config = dict(
    num_attention_heads=4,
    head_dim=64,
    intermediate_size=1536,
    extras=['exclusive self-attention', 'hashed n-gram embeddings', 'skips across layers'],
    lr_mult_up=1.0,
    beta1=0.9,
    lr_head=0.00609,
    schedule='cos',
    batch_tokens=16384,
    train_tokens=179700000,
    max_steps=10969,
)
Each number is 128 + 32 x the weight over its row's rms, rounded and kept within 0 to 255. Layers, rows and columns count from 0. Numbers have three digits each. The size before them is the row's rms in percent of the matrix's.

# up: layer 4 MLP up, 1536x256, rms 0.0929, rows 1355-1401, columns 64-127
# down: layer 4 MLP down (transposed), 1536x256, rms 0.0772, rows 1355-1400, columns 64-127
up1355 114:192168116102102083169130148114148141118129121162148120172107157158160059123087105141113116074120105134129120165178173184167077184164129157112175169141121097154101113074183118081052134183199148
down1355 106:115100182101127171141145117127188154043090160109152054167117152134102102100136167148148118085135157153102138107141186151121174157143120164099123180127101068120152112143135127103110125136119224
up1356 101:128126148113131052141087112127145173100135153108134110145083097141094166179109130146062105126097132109138147104127156181085130157129118107174121099108092108117081094098110110133103149085122137
down1356 101:080142090133067103139160093098154118126092142107091134113144078073181147132132150130104143105114149074149098095096119167122123128127123130140157070167154160098148114119143148099163180122153106
up1357 091:196148147088127173135117063097110180139179126113164106109147138173132089102142136125114139106101147180077120128159155143109163122197136113160148097149127178193132125187163081131102164090164105
down1357 094:184175108140128098084102163102120115150101085121112131090147133102210203102159143069128106090145115124170115052113136084142142134082084077137197093087122155099101117122157088125133120142138176
up1358 106:111181156167099121175155163131181117143115173156117168145163104147112136092111170107105139115075136108104047144158139154132108166127165156082138152174152089116163109157103133143141145132102069
down1358 100:106152214136123138136132051153119139135173144146170120125113158107149086122115188138112157119127154120124138091114085118064105170076096083094110154127114112084111138129149133094107126105141121
up1359 100:115126090101095097121122088137156175087120120207100138141130117129091087127123184069148116092139129133144105163181090174093141104116070131183171107114189136075136120111128137172103166153147189
down1359 098:096113126169195110130195090170083119187142111109179106131114177159127125131136081118130175121122078130057136197134145093115118089143137141151125179058183115074116147128098141099120139175143116
up1360 085:149086142130122145138136119036137134119158168133112117129150193145163063128154171160039155129150136113138078077138108087150195089131120155070110135108062066156105157093114125125151114114161123
down1360 083:140124152147162079110100114181150087089126097148075133130113113096120163079127129097101121151150123107114089128149071066126121172113077074140095142101129127165109152160146195103210136143075215
up1361 099:152181127109189150173124101151132069117149087128134095080182119118124034120119069085111113098102215166149159197155164122190133089138171152137135107154093125129117160133169122103089127147119152
down1361 099:088106114157053112143089174109109093176161146098175148101100132182070145155158101127120171136113075111108102109173108185155099140102148091114169135172123197108184133097102139091180126136163204
up1362 097:155129093097078098185117079148159096140155108148153116111110101103082116132148122140155130192115109114147164093113074112145088152197088134088113114176140208128217114148162199149110145121101164
down1362 098:093125171102135120132186094106224146142138101130107149165122187114160108131095129087111129139095108152075135159188099140119121067073156171124120129133139097143131187097139152105110133167078136
up1363 102:139099125176114072199140127137190121140123130121125122124101133112120131147127122117099131157106152149137112147116086079144140174116081131079145109163201128125167144161182099126162119186109231
down1363 100:138126081153131164152137158148132076118181156169122129106104210068173135154138108166086071162126135113160102158130132065085101178103074181136055146176181067090097156149127146125192115189118146
up1364 098:185134148151077170188121175079149116146138130101087111075141137168078125109121163126110133105099178121111127148093139189161092191107119109108153109070151121111139099106124174110126107074122089
down1364 098:129118191125149172098125154136113124157108097138160093102105110127140147203093103146084178074111110146131146100152099045136149063147130084090134108099172093100061166094124158125140119114088160
up1365 090:142080176105106108132189142097138201114119141123182178136084156104097126106122136100084091132147093117107116160110139093119104123139123190121080143142174164094200119210169097151082107139145168
down1365 093:103016170095144089165176177141112123127165172097210076172112122171067160166110093106109137049125059143107117102173172110123152132102116076156130100137092162138128139126111144109089124170137115
up1366 092:128104085143140151088177141181106105116077172104135170138183129190105124119148180106143147171145188179090101111172132158107191140194131128112109136136175197120156134099142132120134121121184149
down1366 094:105145205095145087102157120159081160154122066158118113197120138120120170142146115094111094086126153123144144122116112134156113172124128063106155164074131127165088124142151099089118117086179144
up1367 104:215143091142106116169084102169075137152139167072094130147112160197034072110107116105092057157123150138137079100120187063126143114166177118090138052195142142094122136195134179124115095115095135
down1367 105:107155101128121134117133171125121160114125137100155114131084132106136112113069160167115135152198135105164093141131097094128127067096194139139116094156106019089123154126134110147102168152081059
up1368 094:148097147153113134128135091155153130122121098112096132179144138195084104103078131097181102069056155109151116120138224125153183196190143114126168104121143164170134187127142128142085125124128138
down1368 092:174136056132126114127209131129173164114158074201085165100148213141133147153082144105111152074115124060087129154127094150051087107063124093139143145095075143107085127136117160117148156107144164
up1369 098:112107158086111087137125096128148139092123133129094182127158147149127148133106175154121088127102140140209109052107102110148095100117109136125117128094164155183166117110178137149103146056146114
down1369 099:168069158135067081157121115116173147085121125066104124109124145117158110134143223093076162104091143121119097144171104145120138133118141186173154125128100083131204161131115100127171098159059110
up1370 110:131069104119155107114155120058115151107144151166108187095065125124091151117100172119159127142121142118111091142136072173130178148137136162107106125139120119118164115100090082131116116105106159
down1370 110:125117124180064132186168144103137116107130135131180098095145126129093142115070106133184142111174131162127087120068147163177136119157162146144080101128115194072107073038078129124099072099147110
up1371 047:168112144110143107177158067109153124092101139160109111142163141151095113087150166094149095080088114181151130106083139135168092187136139130124164073103139088129143150166139125109080160150109151
down1371 033:128176115125142170097188121174078147078175095145165119148114142162171142134128121109131147157120103133134175119159138128156095106129119126141133142153182097095073109111136136126153119112098144
up1372 101:073133099094176151176146097109156118094092190089149147117144142110099113161109144147129160181170157163157181106135146097135098105111079149140081162127090142124091148148128030097128152098127140
down1372 101:172132142111147069076102100084147181137155146133155068117207114069097155077124140131116102111155111110099150120106124083154156124141101121093166139143175106127105079132109117043123161150131130
up1373 100:066154087082114151138104131096108114136022147144108213131133165137150088125122095140117085162113197180152173127143117101184175117072159133141130091142118137143133195136104104062123149100093108
down1373 100:140105094126081149050134092128103115160131104124099091144123109119082135155123130062145109185131117095145137097134088114115147098122151088094175127068143112156106143130130162168154115160112150
up1374 096:140089164093146093107080074201071090175193153112160084124102155097044064189121177055117159080123108242091108159146112173112129082122094128135089139141159113136117087120139116107106073119095145
down1374 095:085172102146151127129143097083164151131072018108082139156096098084098157088152151110097103144122114182167139099175144054115113095186113154135127166148138134139143208140114143114114174126099152
up1375 115:160146155097159104107125074187109129187197117110136140121124132070084091083066152070114100125126120200105128193184152143124089103162090137138132131127138107080132087190170107080092090116141093
down1375 108:105113132122187130104103085097150160110139103116136118146136078129116127161198144118197112135147123166150087089181170017113157121155108120094118106123109138142102146148139167132078159164083116
up1376 091:110145084120123124102151135180174096149129131133131124140141092172071093079123171120138115026078138175145092206137148091136109166166064099081144084143116140153139143127122111091116174116127137
down1376 091:130090129181131077129058114104082145131144136135148102119105093140126185158158123105119131124152111171088107143130073165114145189097175045095067184125148075071093114092139194178154044133113131
up1377 107:188142164127098146072126108108096110171087182160135157123166107118138160116113110084134131160120111143166120084108097169170178150205154140052096099112114137121126140114058039157132122140102139
down1377 109:077113185132113121134136178093155161196099127107093167160075138109170180139152106098097174109145115170083158052123139084082157135129143092087191130110152065158121123110135095173107127152115147
up1378 092:139112096132138134173161101081133111095145138095103186077151102199140102076123109111123149139140088127197065143136176149134131170204158119113208156224135149129158148162105129119105139114129142
down1378 094:093173158114128133163166173154074146145177133145170138092096182110131124109080127123163172131067129131108163091097084105132167158093125140139091131140126147137123073050156101134182166136090164
up1379 101:157111128154117136227114122145185117088153106092079097153076081093150134164075146130150097133104154119127165115123134142138139130098166105105151129102173169102149175106133128115077065127143149
down1379 100:117152111163172109130148163146135106151087109178174078130132182125114135094161139125134137116115111173133127168141152148141085086115111140125189149163071115091133173131132134113142132096130162
up1380 101:081101114135100114134106097095142092154122174132026117146150135117110144132157179127115142116086123153176043157121139104149121133119134163176109095200161102156154125103156069119127101106136169
down1380 093:109126117136120088104085165147096153170148139124092185112176107130172127165127125157132201124106133139130105163109192127136088151121168134131134085153103135153112121138174106112185071107118130
up1381 108:192147106082129149121106157098121167126095200120095152140127170114078096170137121100122057140161158176210120094154174115090139171112139079126137134156097101077133143136108155122085196098150081
down1381 107:107105136204111122174130157117139160090151103164153141101109183097124162125109154136116217130119092130071124132119161144130180096120101180146104153132130064184128108089149175207159147124131122
up1382 134:120109105141184127142161152108195105155138162155122112117125121213080146130101181134127116084139140142137067118082064167075075137110056106052141172105185142142161144123106094134155162195099141
down1382 125:102115138123143041107128162140197100159128127135073075154107108171133150145121101110074110112159116129099071089122120141167113101121101146087168185136154123141171162072136120173159131174115171
up1383 100:167078167132112114095100086180149091103113182190149116093191122153084116106119139142166134152160184127119087180114172163154092142095135110165110085096092109141145143186157122090132098109153161
down1383 099:109171138119118176126173167134132083160140109110082193102089164117174120169133143113065121156162164066173162113160104104122188102088103147177145174095110092162147153117125025112147165201062105
up1384 108:206111109138072118134185134112117115189144127153129103082120135158114135102159159139103090165134097153130081140153149118120161128083041097085117098118155139139122131164143130115070135130118120
down1384 101:082111194141131108115106143094168123065139147183118140155089083124152126097119172135103108170147145142104075095118098129112141188108127152125175108145091096192094119064146134172155090111129070
up1385 101:129169092128148114110188090126108105090122156184121133129180129159150080089163111103141104133167164170132134130180173130131095120154141141152144110170161099157135161149136087118121124116141109
down1385 097:130123083183184126170126068137116146163094061051075105104134130064101136149119122116125149152151102082120102164150127131154135076181128138113139135122164178120122164163125095109113136170119125
up1386 092:124140128077153147139155125119139137081145184079069190149093101129087188070136143152146142094133083142121128133099170188172162132141073154148113117131135160140131075151103090128135123059126065
down1386 092:123072132142076131149112136113162136124129090146164128189103155163101106126096104146110095138147142115087149112163146068082121187117148107108187171155102065134127186130157128140162154184142163
up1387 095:129177093102145134146088088100135076122109165150166134090105150131125145061155080160171147112130096084139120189128110098184194149156132137145143144169111148127150138105152057091117092136134114
down1387 101:096161074127170175077057121116077167168117123144161094144077145147117152120201134115094170185095146114107150127125125118054140121131127050159182062170136117160128123165158186173082082155129170
up1388 107:136114105092127107148126082207177076111170098134141113143099113146091088151130119137123158070110078164176171169149108138118079117106090112144130137135109142184089116135091081058105140113183152
down1388 104:097126141133121129162158125180151116166168117128125127105143094106090061124132143090184174159124086163143125141171165206166146117122143109184164122105101055168163142150105160177100099102079142
up1389 103:129141109105174173136128126103158178125141153158150129181142099135155126121087124085091122098064231213150158191142175157172119139147101108153200112123125123163113126092137142097079182102178106
down1389 100:065143131186108129147095087145093120155111139131106084129113067123083119137141098128137119158112172158135110103151176140177158121150152138184201126134120143109153126164105141110124168157158206
up1390 099:092172093083151111147093105145156110122140145145075153140203119091184126110117173110146169106120165133114113129119135094102196179144131198122175062102153131109139162165114127140030104128127109
down1390 102:146147131126152161139130105146086102131145191108113115160105160142158057094221136169115100143144083082097066196146137152137090134113229168108173077186145083145103107131105159160115115130184076
up1391 113:120122119010157124061095104125152144171121116120126108125067186159143107154151107114177116109099133134142169115181153115163140148163150064087153120092102130153105110131172059050081153146125112
down1391 111:133095124211118080183157123090137136135118124141161127076177110103099137162103176121095152131144130111097107137087067157103121160155160131227093100129112114113123094072083152218166105089129121
up1392 110:125154129118115126116117148138077080107115150149113137156126108099136064161160165085103107054101228147136140089121145112133175166134133151138097079147168116127152105175159085066133106149097167
down1392 109:134106094170123096143114052159091198234121149182144142157060124087116178182138029114145146123092095064085123126097112133123158165168105078163097104034125200148117146142075114071134157133111168
up1393 106:136145108109127045090140137121095092094120165168150160122148140169133151134147173129073104102117126157155152121157069091142189124136126160163103074186079168109094129113089157083073129068164166
down1393 107:063116142162117115178125098154101100135062124123165126182154094063140120156161104192104162147146088110133129119143098130109163150160175091149130117112113174063082139131076095107094158171114183
up1394 097:144139146110127115109117171110099109093171116038087131062079138185117117080044098099102147119098203119159106142150107126168091110108140169147127108132129192104119169123147105122169089128125106
down1394 099:086093125106106097189090089144157101157114145077188103145147146119132155155115106144115175135114052076160158110078125127146123097164174090128144139127197165150114122134068119102118098127220120
up1395 090:143146159130109150093124146119150169153110158116144066148135177174132109140172166153158088087090070099150134124158085083174179200184091128092170136154111154084092139095099099127143119131101128
down1395 091:077116169148147166136078132170131133163186067116139152090089126077136127145139132087104171142113179101111134173125109105119185095154088125143126121112123157114067051096147151131119130142182112
up1396 123:094149126134088125152130142142088092066090162143066158125173139126089122131078208119110111141129116133140150156105145122119093218104128128119110094150096121146198100145174108123104117110107136
down1396 113:176079139141074131160085109153131117099117140179108148063155096138113070114117151153064107135165122124081077123115158160094080115081091140144096089145053151166159080145175102145157121136128152
up1397 097:132098110075169072086177074115159160157084171082078107128165180071047158117087091079116113077109137114116141078128173131139124183181097112141168170104117146128130144094142097078050143186127153
down1397 096:154150105078120128093182164152107100178178147146137136122155192155135141133149132111083125161178140075038120172186136096103126117104101162154131180117134143143087164117113104157154081093185110
up1398 102:138168136107170180174124155126134127101118132092089130083150164134150089101111093131125103143118178071141113164145162141192114156135137171125114116155111174169160125148114109149112106113140102
down1398 103:120140185156146089135168153112139078144138073121154078109154124139094106132146122086110185162109155192140135177165072126083116165108171133159170113186172076110102100148079093097128077129142117
up1399 107:154147145046127117174153167107163185054147176135140123135134159086164153109169199136114103133127122150160111174121064114152088143143134151134128129143180182124127134152115130117133150085121125
down1399 104:119127153094139130128156131141155136045173077089113133150111120093159134114126094127084164140138106139105075130201142124128116098113130133115146208148107151171098120137171165151137105163104151
up1400 108:174115073068166125143119054130123166133130144140132105146128121155141094150131108118117141147085184201126102165147179133131164107124180144132105090085088182087142133148123111120069159158146105
down1400 111:141186166080121096108070128123104130138104099082143053102141094121110096164117107091135122159151098101117166097073130110142124091149133112139193137105139139054121064111120053134155078169166145
up1401 094:114103129176081134113087092118153101133105104073124122133168072118103098108144140123095097067115100116086067124159131163143156152163125088118101112088136176143141075161134119152104198128132136